config = dict(
    n_layer=8,
    d_model=896,
    n_head=7,
    n_kv_head=1,
    head_dim=128,
    d_mlp=2368,
    vocab_size=32768,
    activation='swiglu',
    norm='rmsnorm',
    norm_place='pre',
    norm_eps=1e-05,
    positions='rope',
    rope_base=10000.0,
    rope_fraction=0.75,
    qk_norm=True,
    attn_scale=0.0884,
    bias='none',
    tie_embeddings=False,
    parallel_block=False,
    extras=['capped logits'],
    init='uniform',
    init_std_qkv=0.0162,
    init_std_o=0.00405,
    init_std_up=0.0162,
    init_std_down=0.00249,
    optimizer='soap_variant',
    lr=0.00173,
    beta1=0.95,
    beta2=0.95,
    weight_decay=0.68,
    lr_head=0.0136,
    warmup_steps=143,
    schedule='wsd',
    decay_fraction=0.689,
    decay_shape='pow',
    final_lr_fraction=0.05,
    batch_tokens=262144,
    seq_len=512,
    doc_mask=False,
    train_tokens=759700000,
    steps=2899,
    dataset='wikipedia_en',
)
Each number is 200 + 20 x the weight over its row's rms, rounded and kept within 0 to 999. Layers, rows and columns count from 0. The size before them is the row's rms in percent of the matrix's.

# up: layer 5 MLP up, 2368x896, rms 0.0327, rows 1035-1074, columns 56-111
# down: layer 5 MLP down (transposed), 2368x896, rms 0.0318, rows 1035-1074, columns 56-111
# gate: layer 5 MLP gate, 2368x896, rms 0.0321, rows 1036-1075, columns 56-111
up1035,095,186,194,210,181,203,199,206,171,203,207,205,208,215,252,186,206,151,228,235,191,248,229,191,182,189,167,254,169,204,250,216,203,233,188,224,192,208,217,206,165,197,186,201,205,202,171,221,225,182,196,165,229,209,178,212,167
down1035,098,230,204,232,195,196,201,224,184,148,246,203,198,178,219,185,201,197,197,215,198,212,216,233,180,213,170,232,215,204,184,180,211,203,179,191,193,173,196,201,176,164,194,222,190,182,209,216,192,228,197,174,203,197,193,192,174
gate1036,095,207,183,208,216,224,177,190,201,200,202,232,202,215,189,193,180,217,222,204,217,217,195,195,205,195,176,181,175,201,207,204,200,181,187,215,187,189,228,240,201,199,214,215,218,183,202,208,162,184,203,227,236,195,162,180,179
up1036,096,156,201,202,162,203,184,193,237,214,228,226,233,170,210,172,232,220,206,207,223,200,199,222,165,213,191,190,170,219,172,167,220,209,196,203,188,256,178,211,207,198,203,217,184,228,189,175,204,212,202,207,196,178,211,188,172
down1036,098,162,158,238,169,203,171,224,165,208,219,205,166,209,209,232,184,209,181,194,190,218,216,211,187,193,186,214,185,205,225,187,183,184,202,201,218,173,177,187,220,187,179,222,206,234,200,224,228,189,191,175,160,241,207,164,169
gate1037,096,181,216,185,188,167,178,159,192,203,217,207,172,164,222,204,199,195,188,162,202,197,239,183,235,226,199,183,187,170,168,202,182,191,183,235,224,192,212,181,208,204,185,187,213,247,180,191,211,205,176,182,195,224,203,191,205
up1037,095,207,188,174,212,168,200,218,222,196,178,235,174,196,210,195,202,155,206,193,197,236,207,186,217,203,190,192,233,205,185,196,176,214,239,166,199,216,237,192,210,165,192,220,173,201,160,212,177,197,187,213,213,172,216,199,185
down1037,097,217,177,194,203,200,221,210,198,219,169,206,182,184,159,173,215,227,170,218,199,189,182,172,201,216,211,212,205,162,147,188,205,213,186,208,234,229,235,154,173,180,198,183,203,189,184,182,185,260,234,233,204,162,230,210,191
gate1038,095,191,227,205,188,178,195,202,213,226,180,205,203,193,197,194,225,198,174,207,200,216,228,188,185,191,199,213,205,194,175,176,203,211,201,201,240,155,245,182,202,234,192,205,174,222,207,228,199,184,177,206,196,232,203,217,183
up1038,100,186,224,208,193,215,221,165,216,213,203,199,192,234,199,176,210,220,208,215,203,206,203,220,225,175,225,175,214,206,206,230,185,234,202,189,202,167,203,216,212,202,159,199,213,179,191,233,176,155,200,212,209,209,206,223,247
down1038,099,214,201,184,228,202,222,190,199,195,184,164,173,243,191,238,197,167,191,172,206,205,178,210,205,183,185,213,217,205,200,223,222,188,217,221,202,190,189,197,220,169,195,186,181,189,204,253,199,242,203,206,202,205,199,220,203
gate1039,104,180,207,206,198,223,189,144,184,242,177,211,202,237,227,226,172,169,181,200,221,208,197,212,194,213,196,209,230,171,251,213,177,202,193,185,214,189,221,225,212,189,194,191,204,237,208,197,215,171,238,202,194,177,168,189,181
up1039,101,184,191,223,213,217,214,211,181,160,212,229,164,171,180,228,203,221,211,196,218,221,199,222,173,173,199,225,191,217,171,184,194,165,203,192,152,198,213,163,198,192,212,217,181,219,185,212,172,210,195,190,188,211,190,200,186
down1039,092,191,201,243,224,190,249,196,193,224,196,195,202,201,190,189,200,212,172,184,205,210,225,193,159,172,202,226,225,208,198,235,195,216,183,225,173,216,202,181,187,177,206,213,159,180,168,211,180,242,233,186,183,178,217,193,227
gate1040,100,197,218,173,179,180,207,193,195,161,256,182,208,190,207,225,209,225,204,210,192,247,235,185,221,182,203,215,198,187,189,210,188,192,195,201,227,197,198,179,173,203,240,215,239,210,213,206,211,194,203,224,178,219,174,172,177
up1040,102,226,177,212,202,201,195,227,173,172,207,209,239,214,166,179,209,208,210,206,158,212,197,219,231,220,216,197,212,225,228,171,172,194,195,163,256,172,195,239,186,184,209,208,197,189,187,181,170,202,233,195,213,167,205,186,182
down1040,100,194,197,175,191,170,250,206,233,188,210,189,197,194,220,233,191,158,192,212,172,200,212,231,200,203,188,195,177,200,241,218,194,202,198,199,232,198,223,210,197,201,204,213,236,197,177,206,199,170,226,224,211,217,215,207,212
gate1041,101,208,224,178,162,169,194,193,181,215,214,217,203,175,217,168,227,192,185,170,225,250,174,216,220,217,180,185,216,240,188,186,220,209,174,201,232,166,216,242,218,218,187,186,217,188,173,206,211,238,188,210,185,166,190,179,185
up1041,102,186,212,183,185,185,199,195,184,171,197,188,238,198,229,214,193,211,196,211,198,230,175,191,211,190,218,231,168,175,202,179,227,190,240,180,224,204,240,184,184,184,187,204,215,212,167,200,177,201,198,203,189,225,213,191,210
down1041,106,211,192,183,212,181,178,198,224,201,183,222,234,174,187,200,198,244,241,237,178,221,214,222,190,194,224,226,224,196,216,185,197,190,183,185,173,237,214,200,201,203,189,209,205,175,186,172,182,229,235,203,207,204,209,209,184
gate1042,099,219,205,178,200,182,198,163,206,190,182,216,196,211,215,187,188,209,215,178,165,195,166,194,227,176,206,166,211,151,183,212,210,241,181,225,209,198,187,217,201,208,177,220,231,168,166,206,195,163,195,194,195,215,207,212,193
up1042,098,204,154,205,212,227,207,210,213,201,167,205,226,200,215,206,198,196,186,195,200,219,174,219,168,200,170,194,202,214,237,200,159,195,189,202,229,227,177,169,202,229,205,212,181,182,187,242,213,206,192,216,169,190,196,203,205
down1042,101,206,187,219,185,182,221,209,208,216,225,208,157,201,149,213,234,189,197,186,226,171,205,198,218,162,175,160,192,188,198,190,202,209,200,220,220,188,162,210,200,245,216,194,227,208,215,196,219,189,246,212,229,188,202,165,163
gate1043,101,190,210,196,199,166,227,175,222,219,163,221,204,206,192,171,228,183,178,178,214,216,198,169,237,223,183,190,190,200,200,245,197,198,201,231,212,229,179,156,171,178,182,187,201,193,194,220,208,213,204,214,197,194,207,197,186
up1043,104,187,203,209,171,211,187,210,242,211,222,184,168,180,219,166,203,205,186,210,217,173,208,187,196,249,141,191,186,249,205,182,159,199,221,216,216,225,161,198,185,204,189,219,188,207,188,178,219,225,199,173,203,234,207,200,202
down1043,101,198,208,204,151,200,169,219,200,207,201,206,212,211,216,204,181,180,179,199,207,217,195,191,232,206,169,189,173,220,194,159,209,204,174,212,202,144,167,220,203,177,209,201,184,185,170,210,254,202,190,171,190,204,235,174,202
gate1044,102,167,204,188,183,183,189,192,215,151,197,168,211,211,179,193,189,211,206,173,225,225,162,171,181,186,187,161,207,189,208,216,193,187,217,195,205,175,183,215,168,169,236,192,195,210,174,212,205,176,212,129,208,205,208,213,188
up1044,101,207,184,196,222,207,155,167,217,183,204,190,202,209,200,175,183,221,209,218,176,185,242,217,198,194,187,189,197,208,220,189,199,211,227,189,242,187,206,226,170,221,193,201,181,213,209,213,194,238,216,218,203,208,258,165,189
down1044,102,263,183,194,196,230,225,206,202,220,213,186,209,211,222,198,214,190,250,217,206,174,233,193,191,214,223,195,223,200,228,181,192,190,187,213,219,232,239,193,194,221,173,187,194,226,206,183,233,208,178,189,157,190,177,205,192
gate1045,093,193,209,182,227,220,215,215,168,177,233,208,174,211,230,215,207,195,198,240,205,175,184,195,210,185,207,202,209,195,197,216,200,193,189,191,214,168,213,241,175,196,208,183,186,201,226,181,174,212,203,207,213,182,217,227,210
up1045,095,197,220,161,180,235,206,187,187,231,207,206,181,208,185,168,180,201,203,207,206,224,185,198,208,199,196,190,188,198,176,222,205,180,227,175,191,198,175,186,227,202,200,249,200,209,213,221,207,208,185,209,179,224,176,212,176
down1045,100,222,205,174,206,212,194,195,205,202,210,178,186,179,178,193,202,173,182,176,219,177,186,188,189,214,211,195,177,227,184,197,234,204,206,205,187,210,236,192,198,207,205,184,189,181,171,186,196,214,188,220,198,200,158,161,192
gate1046,096,178,228,211,196,199,212,199,211,173,187,214,216,211,194,206,180,198,160,190,210,244,198,203,203,208,191,218,197,205,215,190,208,214,165,210,193,203,227,190,176,172,189,241,223,213,248,187,192,191,197,199,177,231,212,206,197
up1046,101,214,188,199,181,203,205,194,220,202,178,184,208,224,217,213,199,209,209,251,190,191,172,186,170,212,226,199,200,176,187,192,227,178,189,204,211,186,211,184,153,214,196,202,206,171,237,203,193,189,200,216,195,211,211,220,183
down1046,102,159,234,218,220,178,185,194,233,215,202,201,190,239,202,197,204,206,219,204,191,175,187,198,153,233,193,190,217,192,181,233,210,180,166,161,177,211,204,186,216,222,195,184,211,215,237,213,211,205,201,246,232,215,218,210,191
gate1047,106,211,198,187,206,177,153,162,209,206,164,180,235,202,199,204,201,195,185,193,166,186,207,227,216,216,209,205,224,231,208,175,163,210,175,226,208,208,182,191,168,196,219,204,218,168,185,199,212,211,215,224,222,200,205,211,226
up1047,110,191,213,206,166,185,216,208,175,201,206,192,205,152,179,224,190,236,199,194,196,203,191,205,173,203,199,219,218,200,229,169,155,181,190,216,184,186,214,246,195,208,190,217,196,221,223,193,192,206,215,174,222,230,160,180,208
down1047,108,202,238,181,166,230,235,197,166,190,213,184,194,198,206,203,204,187,186,187,212,203,208,203,206,206,191,215,186,186,204,194,205,190,179,255,202,207,198,242,200,221,186,202,219,196,160,237,183,194,194,216,203,208,182,184,193
gate1048,097,214,226,203,176,171,229,193,189,191,196,216,176,221,229,215,178,212,205,188,170,226,149,217,184,197,191,195,216,210,191,227,209,213,215,203,216,209,203,201,169,170,219,150,237,205,190,230,197,209,175,218,184,180,213,228,187
up1048,088,242,193,207,183,187,210,224,193,172,200,185,170,189,171,176,221,179,193,200,202,207,189,177,187,177,225,204,170,200,152,227,203,191,208,206,200,197,181,214,203,213,193,226,198,184,166,199,190,188,219,192,228,177,217,175,231
down1048,095,188,216,192,210,180,190,225,227,241,179,211,198,194,219,171,209,197,177,219,206,205,197,171,192,201,165,207,212,203,170,188,195,224,206,189,216,225,191,236,178,209,190,175,195,184,197,212,206,210,188,184,214,175,165,178,225
gate1049,102,175,206,189,202,204,226,183,191,196,209,193,219,201,161,226,213,197,212,157,210,203,184,217,193,220,187,167,178,180,206,206,182,236,203,185,214,207,231,215,187,180,203,214,247,243,190,218,208,223,193,223,192,187,213,196,187
up1049,104,187,172,185,217,207,176,205,205,180,202,207,199,247,200,179,195,190,188,183,224,173,190,205,207,191,208,204,178,157,192,180,194,173,203,179,185,221,179,213,185,211,188,200,209,194,223,211,208,194,169,190,202,163,200,225,174
down1049,103,191,203,207,201,194,182,201,229,213,216,191,192,193,189,205,187,183,199,180,162,184,184,201,180,202,215,172,170,228,186,193,214,165,244,236,232,214,208,215,219,194,182,189,190,222,206,205,177,182,224,191,198,167,210,234,199
gate1050,095,179,195,202,202,196,199,190,179,199,173,232,201,191,150,196,218,185,155,246,177,160,218,247,194,189,216,184,204,203,198,219,175,209,185,221,192,182,203,169,208,215,206,241,200,197,191,185,191,239,196,210,190,205,231,182,204
up1050,096,170,181,203,194,227,188,222,212,210,201,186,186,224,194,234,178,172,171,192,167,201,206,188,164,209,226,221,205,196,174,201,209,218,167,211,207,221,160,189,187,221,172,197,219,206,180,160,206,194,223,212,191,207,159,209,197
down1050,099,192,183,187,199,198,204,199,194,212,229,185,221,199,182,170,162,185,200,172,197,205,219,210,200,208,188,171,201,201,187,203,195,186,217,224,212,205,175,174,179,154,201,197,232,203,184,193,170,248,207,204,245,176,171,200,180
gate1051,097,180,237,233,182,204,237,198,208,230,194,194,211,218,201,177,205,209,177,134,204,202,200,230,212,198,182,185,178,162,177,228,181,193,231,173,199,188,206,211,181,163,159,206,186,199,210,169,180,191,181,200,220,176,211,212,221
up1051,100,218,208,184,193,188,171,209,219,174,218,199,216,187,206,219,215,158,196,230,185,190,211,204,227,191,196,176,182,180,179,225,202,214,197,171,184,220,191,193,204,189,195,207,219,200,188,194,191,252,236,218,162,212,189,212,194
down1051,098,198,191,212,194,218,196,186,212,189,212,199,185,192,188,181,188,198,202,237,171,223,188,198,174,220,205,224,206,246,171,220,191,234,224,225,213,163,192,150,195,242,226,220,215,195,249,194,225,203,251,195,193,200,217,209,212
gate1052,095,228,203,152,212,207,221,182,177,206,191,180,201,169,227,219,210,186,190,164,190,214,179,214,182,241,180,200,205,201,237,228,208,197,201,231,198,203,171,146,175,184,214,210,214,170,197,198,189,186,174,164,208,199,177,210,209
up1052,097,196,204,172,165,188,182,180,192,154,208,203,182,217,251,204,181,199,194,213,192,206,206,219,194,225,213,184,213,138,215,191,195,175,231,202,249,206,196,215,171,163,208,166,200,241,205,187,221,214,189,209,173,221,187,221,202
down1052,095,169,194,169,179,199,189,216,210,215,196,220,208,216,208,194,218,171,213,190,192,201,209,200,238,197,194,189,191,188,179,226,232,219,206,185,209,178,186,215,207,202,167,235,223,194,187,151,223,193,206,241,210,200,211,180,195
gate1053,097,187,181,201,221,178,193,183,201,190,200,203,176,241,244,176,206,200,203,222,185,172,166,202,186,202,217,190,207,189,227,225,181,187,214,206,214,194,249,195,231,168,179,207,152,207,199,215,174,224,230,157,184,166,258,202,180
up1053,098,225,197,188,204,200,190,201,209,224,201,189,178,206,218,188,183,183,212,234,206,217,210,226,215,199,161,219,169,187,178,194,196,219,182,219,229,177,222,184,210,216,168,197,221,238,227,202,200,221,200,191,205,195,209,208,187
down1053,101,192,149,173,223,222,223,208,156,226,212,199,182,214,200,167,176,173,218,229,182,190,204,223,192,180,180,196,211,182,177,183,189,225,152,185,190,186,196,191,211,228,172,215,172,214,167,224,208,227,185,207,207,181,196,245,177
gate1054,095,179,171,192,169,211,230,203,188,176,182,218,203,195,169,216,199,186,193,201,245,227,211,178,230,208,209,193,173,193,203,238,205,229,216,226,211,203,199,227,178,187,184,187,187,216,212,158,167,166,231,191,198,185,187,200,204
up1054,094,213,201,224,168,229,196,173,231,204,233,197,210,183,195,229,194,210,178,198,171,197,227,221,181,185,199,186,214,177,218,219,192,222,211,236,150,196,185,235,165,216,181,207,194,187,213,195,211,198,206,207,248,186,225,198,204
down1054,099,195,183,175,209,215,185,218,206,246,209,198,220,204,202,191,222,195,216,198,206,187,216,179,178,180,194,237,185,201,193,222,159,164,215,183,199,208,167,195,188,214,190,209,215,224,175,181,189,213,214,222,265,202,209,192,204
gate1055,093,195,204,214,163,197,232,209,189,207,180,220,180,208,203,233,195,144,203,212,200,232,211,239,199,191,222,206,204,190,187,190,193,187,190,226,231,201,224,199,198,202,175,198,212,197,229,195,194,237,174,192,198,197,218,188,198
up1055,099,194,185,188,213,179,186,227,174,201,206,206,213,190,218,162,198,206,181,224,215,231,239,180,173,197,204,212,210,198,183,212,223,202,212,186,236,207,169,208,246,209,210,192,195,198,211,210,184,211,203,205,163,200,195,192,194
down1055,096,177,203,165,211,161,185,198,202,210,198,196,179,166,233,211,174,209,193,193,221,223,210,188,171,217,155,192,197,185,182,219,172,198,196,168,197,232,186,178,192,205,175,187,210,240,168,174,210,167,206,214,199,215,186,178,177
gate1056,100,180,206,201,186,196,175,160,193,211,216,274,200,197,187,198,194,195,188,222,181,196,162,235,194,197,219,186,195,194,248,176,217,208,229,244,177,169,211,193,214,172,219,225,185,165,180,208,191,179,187,182,189,187,229,195,196
up1056,104,200,198,217,207,190,227,179,222,190,235,208,195,199,234,212,238,177,199,208,197,180,242,202,197,207,170,196,174,244,209,222,219,203,187,215,191,220,200,201,179,230,172,204,201,178,190,195,206,155,216,162,197,191,190,174,201
down1056,102,183,194,210,180,210,193,178,202,194,204,193,231,182,217,217,229,151,215,206,195,199,235,199,209,188,196,200,184,225,172,203,192,233,178,243,178,209,217,197,209,217,198,208,202,166,176,211,147,192,206,182,213,197,175,207,202
gate1057,101,239,182,204,183,176,165,185,221,205,173,181,203,200,235,210,209,208,177,211,168,187,209,203,245,202,188,176,180,229,161,171,198,194,214,198,195,175,200,197,198,218,194,178,194,194,195,178,214,190,211,206,189,219,241,194,215
up1057,096,212,195,235,183,148,207,179,215,176,217,175,184,188,219,200,186,201,215,211,166,188,179,208,137,192,175,204,182,225,200,187,230,196,183,209,196,200,190,226,231,215,228,186,171,179,175,180,190,239,203,212,196,200,206,193,183
down1057,101,228,197,204,189,173,156,188,182,184,216,196,176,212,184,186,202,236,194,196,183,209,170,180,225,184,188,189,198,184,249,207,210,197,195,215,187,187,203,195,208,204,231,194,188,194,174,206,198,192,184,229,147,214,215,216,184
gate1058,100,193,177,202,196,187,172,173,200,188,197,199,224,190,218,226,227,206,253,175,195,225,166,246,186,194,186,205,206,240,202,165,178,195,219,215,185,192,180,188,192,204,240,178,219,199,218,169,239,169,193,224,216,206,231,205,189
up1058,096,207,185,181,213,218,198,215,183,236,180,185,203,223,185,192,183,204,201,203,222,200,198,210,230,211,194,176,198,200,194,169,209,187,214,181,211,188,167,200,199,184,181,224,195,191,177,173,206,219,200,239,221,183,204,188,205
down1058,100,195,166,214,227,176,161,167,206,220,205,162,207,203,182,185,204,198,197,192,229,208,196,224,200,216,165,182,193,187,158,159,193,234,166,176,197,203,180,218,190,180,177,183,213,195,214,229,189,200,204,217,198,180,218,186,176
gate1059,097,182,188,199,192,204,199,214,168,182,198,201,217,227,182,253,179,225,192,187,200,204,203,172,190,210,191,183,225,206,188,195,206,193,217,196,205,182,194,162,197,160,204,233,196,200,220,209,185,214,209,196,183,189,216,206,210
up1059,096,205,174,182,226,210,198,194,212,192,213,197,214,191,181,213,234,161,190,233,202,231,192,192,204,184,224,207,183,209,220,217,214,190,200,237,221,174,188,175,237,195,153,200,167,197,202,216,175,218,194,198,203,210,191,194,183
down1059,104,208,230,162,205,202,232,220,206,225,212,206,168,249,170,157,183,180,206,227,207,188,158,157,187,211,170,194,179,201,224,189,183,201,171,208,238,231,180,199,204,216,200,207,228,217,186,192,181,196,190,194,212,195,185,266,176
gate1060,099,190,190,246,223,211,201,231,200,204,229,237,206,241,177,197,196,193,227,194,199,186,173,182,215,216,223,198,206,181,179,201,179,174,223,238,181,214,223,188,183,206,221,218,209,197,239,225,196,192,165,153,225,186,216,196,179
up1060,102,164,208,205,239,190,230,178,197,188,198,174,152,194,211,175,183,176,218,159,173,238,202,179,174,203,209,193,179,183,239,188,202,223,191,190,224,187,185,223,221,171,236,218,178,217,242,177,167,181,214,162,204,217,195,232,189
down1060,100,206,219,207,186,196,211,232,209,225,233,222,203,182,184,173,198,216,234,175,211,198,189,157,188,184,227,205,221,164,183,225,204,193,182,196,194,173,169,212,203,209,211,194,208,170,159,201,199,173,202,209,173,182,183,216,203
gate1061,099,167,210,242,201,173,230,163,204,209,199,183,203,195,183,212,218,211,199,187,190,197,168,188,201,206,211,199,215,219,214,180,205,194,224,181,217,207,213,201,211,199,217,225,198,197,205,215,196,232,174,223,183,236,213,211,198
up1061,103,222,250,198,176,203,177,262,200,194,173,170,190,214,242,206,179,230,215,180,199,197,228,187,164,166,205,244,180,208,219,182,213,174,179,189,188,216,188,196,232,157,209,198,205,215,192,219,204,197,202,198,186,244,216,238,232
down1061,103,169,196,233,194,161,175,217,229,204,186,170,203,215,180,192,217,217,226,184,167,219,206,189,195,232,205,213,216,208,181,218,224,216,217,192,217,210,209,200,227,191,204,195,225,196,188,200,229,238,156,178,199,189,215,205,206
gate1062,113,197,216,159,213,227,198,175,157,180,202,224,232,201,205,199,223,154,197,235,223,193,196,205,222,175,188,210,215,221,158,204,205,222,197,196,185,162,154,223,205,177,201,195,148,192,238,187,199,207,198,206,204,190,192,211,212
up1062,107,200,222,205,182,200,204,183,206,196,181,197,196,190,212,212,197,215,228,221,191,187,244,185,168,203,193,198,198,190,224,208,193,207,184,229,209,231,209,201,225,250,185,216,228,182,169,201,172,233,190,204,209,189,198,175,210
down1062,098,201,191,214,186,178,166,202,172,203,208,176,164,200,189,210,167,200,197,199,228,165,217,225,208,209,208,203,217,203,191,215,193,178,205,213,186,207,193,196,178,194,180,160,180,160,186,216,174,215,177,233,227,217,246,225,215
gate1063,094,173,207,217,205,234,210,221,204,224,226,213,232,168,197,215,205,189,217,222,212,199,199,197,164,190,196,184,221,212,182,205,207,258,204,192,218,220,198,195,178,201,181,190,174,240,146,220,188,196,201,188,217,176,232,205,192
up1063,097,185,183,218,228,204,162,213,207,220,235,177,215,225,191,209,159,205,232,188,215,178,203,185,239,231,200,205,180,197,189,192,197,237,194,219,159,210,210,161,177,228,188,200,198,215,197,220,189,229,202,217,205,187,201,203,190
down1063,096,205,219,182,189,214,198,157,193,195,193,174,213,219,213,206,238,189,158,201,231,216,192,203,215,194,196,178,175,189,172,222,207,187,187,197,161,185,208,246,187,191,193,167,194,192,195,232,220,189,168,143,159,198,156,185,170
gate1064,098,190,173,174,237,181,225,193,181,194,189,177,181,255,209,176,195,151,212,186,205,175,227,203,243,175,201,236,184,185,192,141,240,208,195,215,192,193,192,206,213,201,231,192,231,180,194,162,174,196,231,217,223,177,186,220,211
up1064,099,204,187,227,169,190,188,200,226,179,205,178,203,179,245,186,219,225,162,234,201,211,229,184,188,197,223,189,206,222,209,159,211,169,188,164,199,215,189,225,190,221,216,205,203,198,224,184,208,169,203,218,182,177,205,175,208
down1064,100,185,204,221,199,214,202,168,222,211,215,148,180,173,214,227,172,230,172,188,199,182,198,183,189,205,173,210,198,214,164,223,187,211,169,201,200,195,205,229,205,194,188,224,191,223,211,184,202,224,212,224,215,170,221,246,153
gate1065,102,193,203,184,193,188,190,206,228,219,197,196,209,203,198,204,200,213,225,187,196,194,190,214,208,159,185,155,198,190,202,218,201,192,192,203,195,166,198,209,227,201,199,222,238,194,223,179,207,172,169,195,210,210,231,199,202
up1065,098,171,216,181,196,166,188,197,197,182,219,177,208,220,197,195,235,225,199,223,233,204,172,217,192,193,204,209,222,198,209,228,213,184,228,213,190,149,220,154,196,176,220,189,205,199,170,199,219,229,196,179,199,208,196,162,205
down1065,100,179,187,204,182,212,187,185,200,192,234,216,211,225,182,225,224,229,243,249,208,204,211,178,192,242,189,205,204,226,209,201,197,185,235,221,207,211,206,201,181,194,182,165,229,220,222,173,213,225,160,176,195,186,196,185,206
gate1066,103,217,184,222,221,194,229,201,182,239,221,216,198,167,197,217,196,231,175,198,193,179,188,212,211,184,213,217,188,138,200,208,193,197,183,239,208,189,169,182,231,197,223,190,212,215,174,209,172,172,209,200,212,216,178,208,248
up1066,105,194,189,186,220,188,196,179,195,197,232,196,184,213,217,178,215,214,197,159,220,225,181,206,217,250,182,177,203,205,194,218,183,197,208,174,198,212,217,206,186,198,188,182,204,221,223,202,179,234,201,174,217,201,212,210,193
down1066,103,193,193,203,186,184,193,189,171,199,193,217,190,229,235,200,211,189,236,174,208,239,218,193,215,201,204,227,217,173,214,213,220,210,193,189,191,198,189,192,209,215,189,230,223,156,218,193,182,184,214,215,201,219,231,220,171
gate1067,102,227,204,187,173,214,199,188,202,208,223,231,220,179,176,168,232,211,176,186,182,196,260,198,219,213,214,193,226,229,186,203,195,192,229,174,207,193,179,206,214,180,196,217,213,203,183,187,198,205,195,212,202,221,237,203,233
up1067,103,179,191,215,212,198,210,178,160,199,195,219,176,202,163,187,176,192,193,195,186,180,225,192,213,203,212,186,178,248,186,188,227,203,246,193,197,207,232,202,190,186,195,160,207,178,200,186,227,192,206,202,175,206,246,217,170
down1067,103,199,201,231,177,240,182,190,197,204,213,219,226,174,182,191,213,195,180,192,181,236,225,228,210,177,179,195,169,227,192,195,201,160,193,188,174,162,229,210,191,186,216,212,223,196,208,190,186,197,170,207,187,190,213,249,211
gate1068,101,235,201,179,203,222,181,201,206,181,165,215,221,164,193,172,225,222,213,182,197,217,213,192,190,208,196,188,236,210,225,188,222,217,154,170,205,178,159,177,171,181,196,183,199,179,189,197,165,195,211,233,158,201,165,215,194
up1068,103,191,196,195,177,201,229,211,196,223,203,207,190,234,223,184,181,229,167,206,198,221,178,170,216,207,215,189,187,209,202,205,221,226,203,200,224,196,228,198,227,177,189,237,202,210,217,165,191,205,173,201,205,211,180,181,225
down1068,101,159,246,157,150,219,196,198,194,192,184,181,215,182,234,212,194,186,183,216,203,191,207,185,227,173,198,201,195,165,182,210,220,208,197,253,212,228,182,201,231,222,178,228,188,224,226,213,190,216,219,222,204,228,183,214,215
gate1069,107,192,200,224,188,216,208,192,203,198,195,207,201,192,229,151,240,209,198,221,238,200,177,172,203,189,192,216,203,195,215,252,185,184,221,240,178,184,197,169,193,232,243,203,215,187,205,202,175,200,206,182,224,193,198,225,197
up1069,103,212,238,216,212,183,204,192,159,236,171,202,197,206,192,216,182,200,208,220,247,214,187,220,178,229,199,220,230,232,218,198,212,214,212,201,188,167,215,196,204,228,209,154,224,198,208,176,226,173,214,205,219,220,221,236,205
down1069,100,235,187,214,225,191,232,178,201,203,221,193,188,213,196,192,229,184,244,195,238,216,206,201,198,187,183,203,205,183,201,189,186,194,224,168,182,206,175,198,213,223,172,203,205,184,218,196,190,171,175,181,196,201,225,183,189
gate1070,108,199,203,177,182,211,219,178,195,242,207,209,210,190,191,188,210,194,200,189,169,183,177,200,164,201,166,171,194,203,196,232,165,230,208,200,209,198,218,209,188,238,190,183,201,173,210,200,186,194,206,160,180,218,181,199,210
up1070,103,207,195,172,203,197,196,200,195,173,191,199,208,205,210,189,242,180,225,193,219,197,223,185,220,184,231,202,195,179,184,207,213,185,161,189,188,156,203,216,217,175,204,201,174,202,151,210,210,179,225,183,222,217,210,197,203
down1070,105,229,180,218,234,212,190,208,169,167,179,198,221,199,194,185,196,181,196,169,229,205,233,208,216,174,201,218,174,201,203,210,177,184,211,225,189,197,202,180,198,196,199,239,208,224,167,212,203,210,178,197,188,237,201,198,203
gate1071,105,199,206,184,200,201,193,173,184,204,218,182,219,182,193,201,207,243,216,207,210,180,165,201,193,186,216,198,222,233,192,239,183,214,255,185,223,211,184,188,249,196,243,197,207,197,196,221,237,180,235,180,177,187,211,176,210
up1071,105,180,222,172,221,188,204,201,199,178,230,179,202,173,227,231,207,200,196,220,220,182,231,197,184,196,225,212,177,192,189,198,201,196,160,199,214,214,189,205,222,212,238,184,203,222,219,209,214,203,197,197,205,206,216,184,186
down1071,102,205,184,202,242,195,235,205,168,192,198,187,194,173,203,178,180,222,201,198,168,180,193,218,174,231,216,200,187,196,199,188,194,180,228,168,206,183,187,217,204,221,159,159,212,217,235,200,205,208,201,219,212,190,209,198,192
gate1072,099,214,165,223,209,205,197,162,202,213,186,213,234,225,201,190,205,203,221,208,194,220,214,174,233,205,182,220,195,176,189,206,213,194,180,236,159,192,169,196,205,219,207,169,186,201,180,159,231,188,193,224,229,222,193,205,193
up1072,100,207,194,209,170,221,235,195,233,194,215,187,186,233,199,175,195,215,193,225,223,198,226,175,183,218,193,219,210,220,179,224,160,205,188,193,190,165,169,154,219,205,232,196,201,198,230,215,201,217,200,210,193,235,203,218,164
down1072,097,195,200,247,208,167,179,178,193,197,202,162,180,187,170,210,160,182,178,211,202,147,189,202,201,173,184,164,200,233,196,189,190,164,218,196,216,227,176,232,183,191,187,193,189,224,233,186,154,235,187,223,155,166,190,177,197
gate1073,095,198,191,216,218,168,222,232,189,170,190,191,186,175,188,172,182,198,211,188,197,201,203,183,190,202,196,246,187,207,202,205,211,234,228,204,208,204,207,222,187,214,208,210,161,180,238,180,178,162,195,208,192,146,207,216,204
up1073,096,191,196,204,172,206,191,198,251,225,224,212,188,192,190,177,179,217,196,245,195,179,198,216,194,165,205,221,188,199,216,194,204,194,242,174,215,172,249,203,181,172,190,237,231,214,194,188,201,168,196,186,209,187,182,188,210
down1073,099,177,157,181,195,242,185,178,200,214,197,221,197,204,191,203,207,231,215,238,210,209,193,201,224,183,217,219,207,205,211,172,207,217,194,226,225,231,184,211,194,215,185,204,141,233,203,224,203,228,213,209,173,154,147,189,228
gate1074,104,204,229,199,192,195,212,237,212,207,219,194,208,188,221,209,222,187,202,203,190,191,228,224,182,190,171,232,164,213,212,190,222,209,216,190,189,195,171,179,193,211,197,156,246,202,183,204,198,199,197,207,213,178,208,176,191
up1074,103,195,215,176,170,212,220,210,206,198,213,203,175,228,214,200,167,165,173,210,188,171,199,186,178,211,197,216,215,213,168,187,220,220,222,224,184,217,200,141,183,218,257,210,185,209,199,198,204,207,210,197,234,204,196,185,198
down1074,102,177,182,177,216,213,228,225,178,243,226,199,210,236,202,211,155,205,212,186,210,182,227,194,216,222,223,205,188,186,201,168,208,169,200,214,221,181,199,206,200,224,195,216,205,207,179,214,205,195,210,172,222,224,192,215,192
gate1075,101,224,195,200,171,196,226,226,195,182,193,222,153,208,202,191,216,218,188,192,187,202,199,186,199,199,205,209,176,195,200,234,214,206,232,186,208,210,199,192,191,202,181,169,180,175,201,207,224,206,193,163,216,213,216,194,183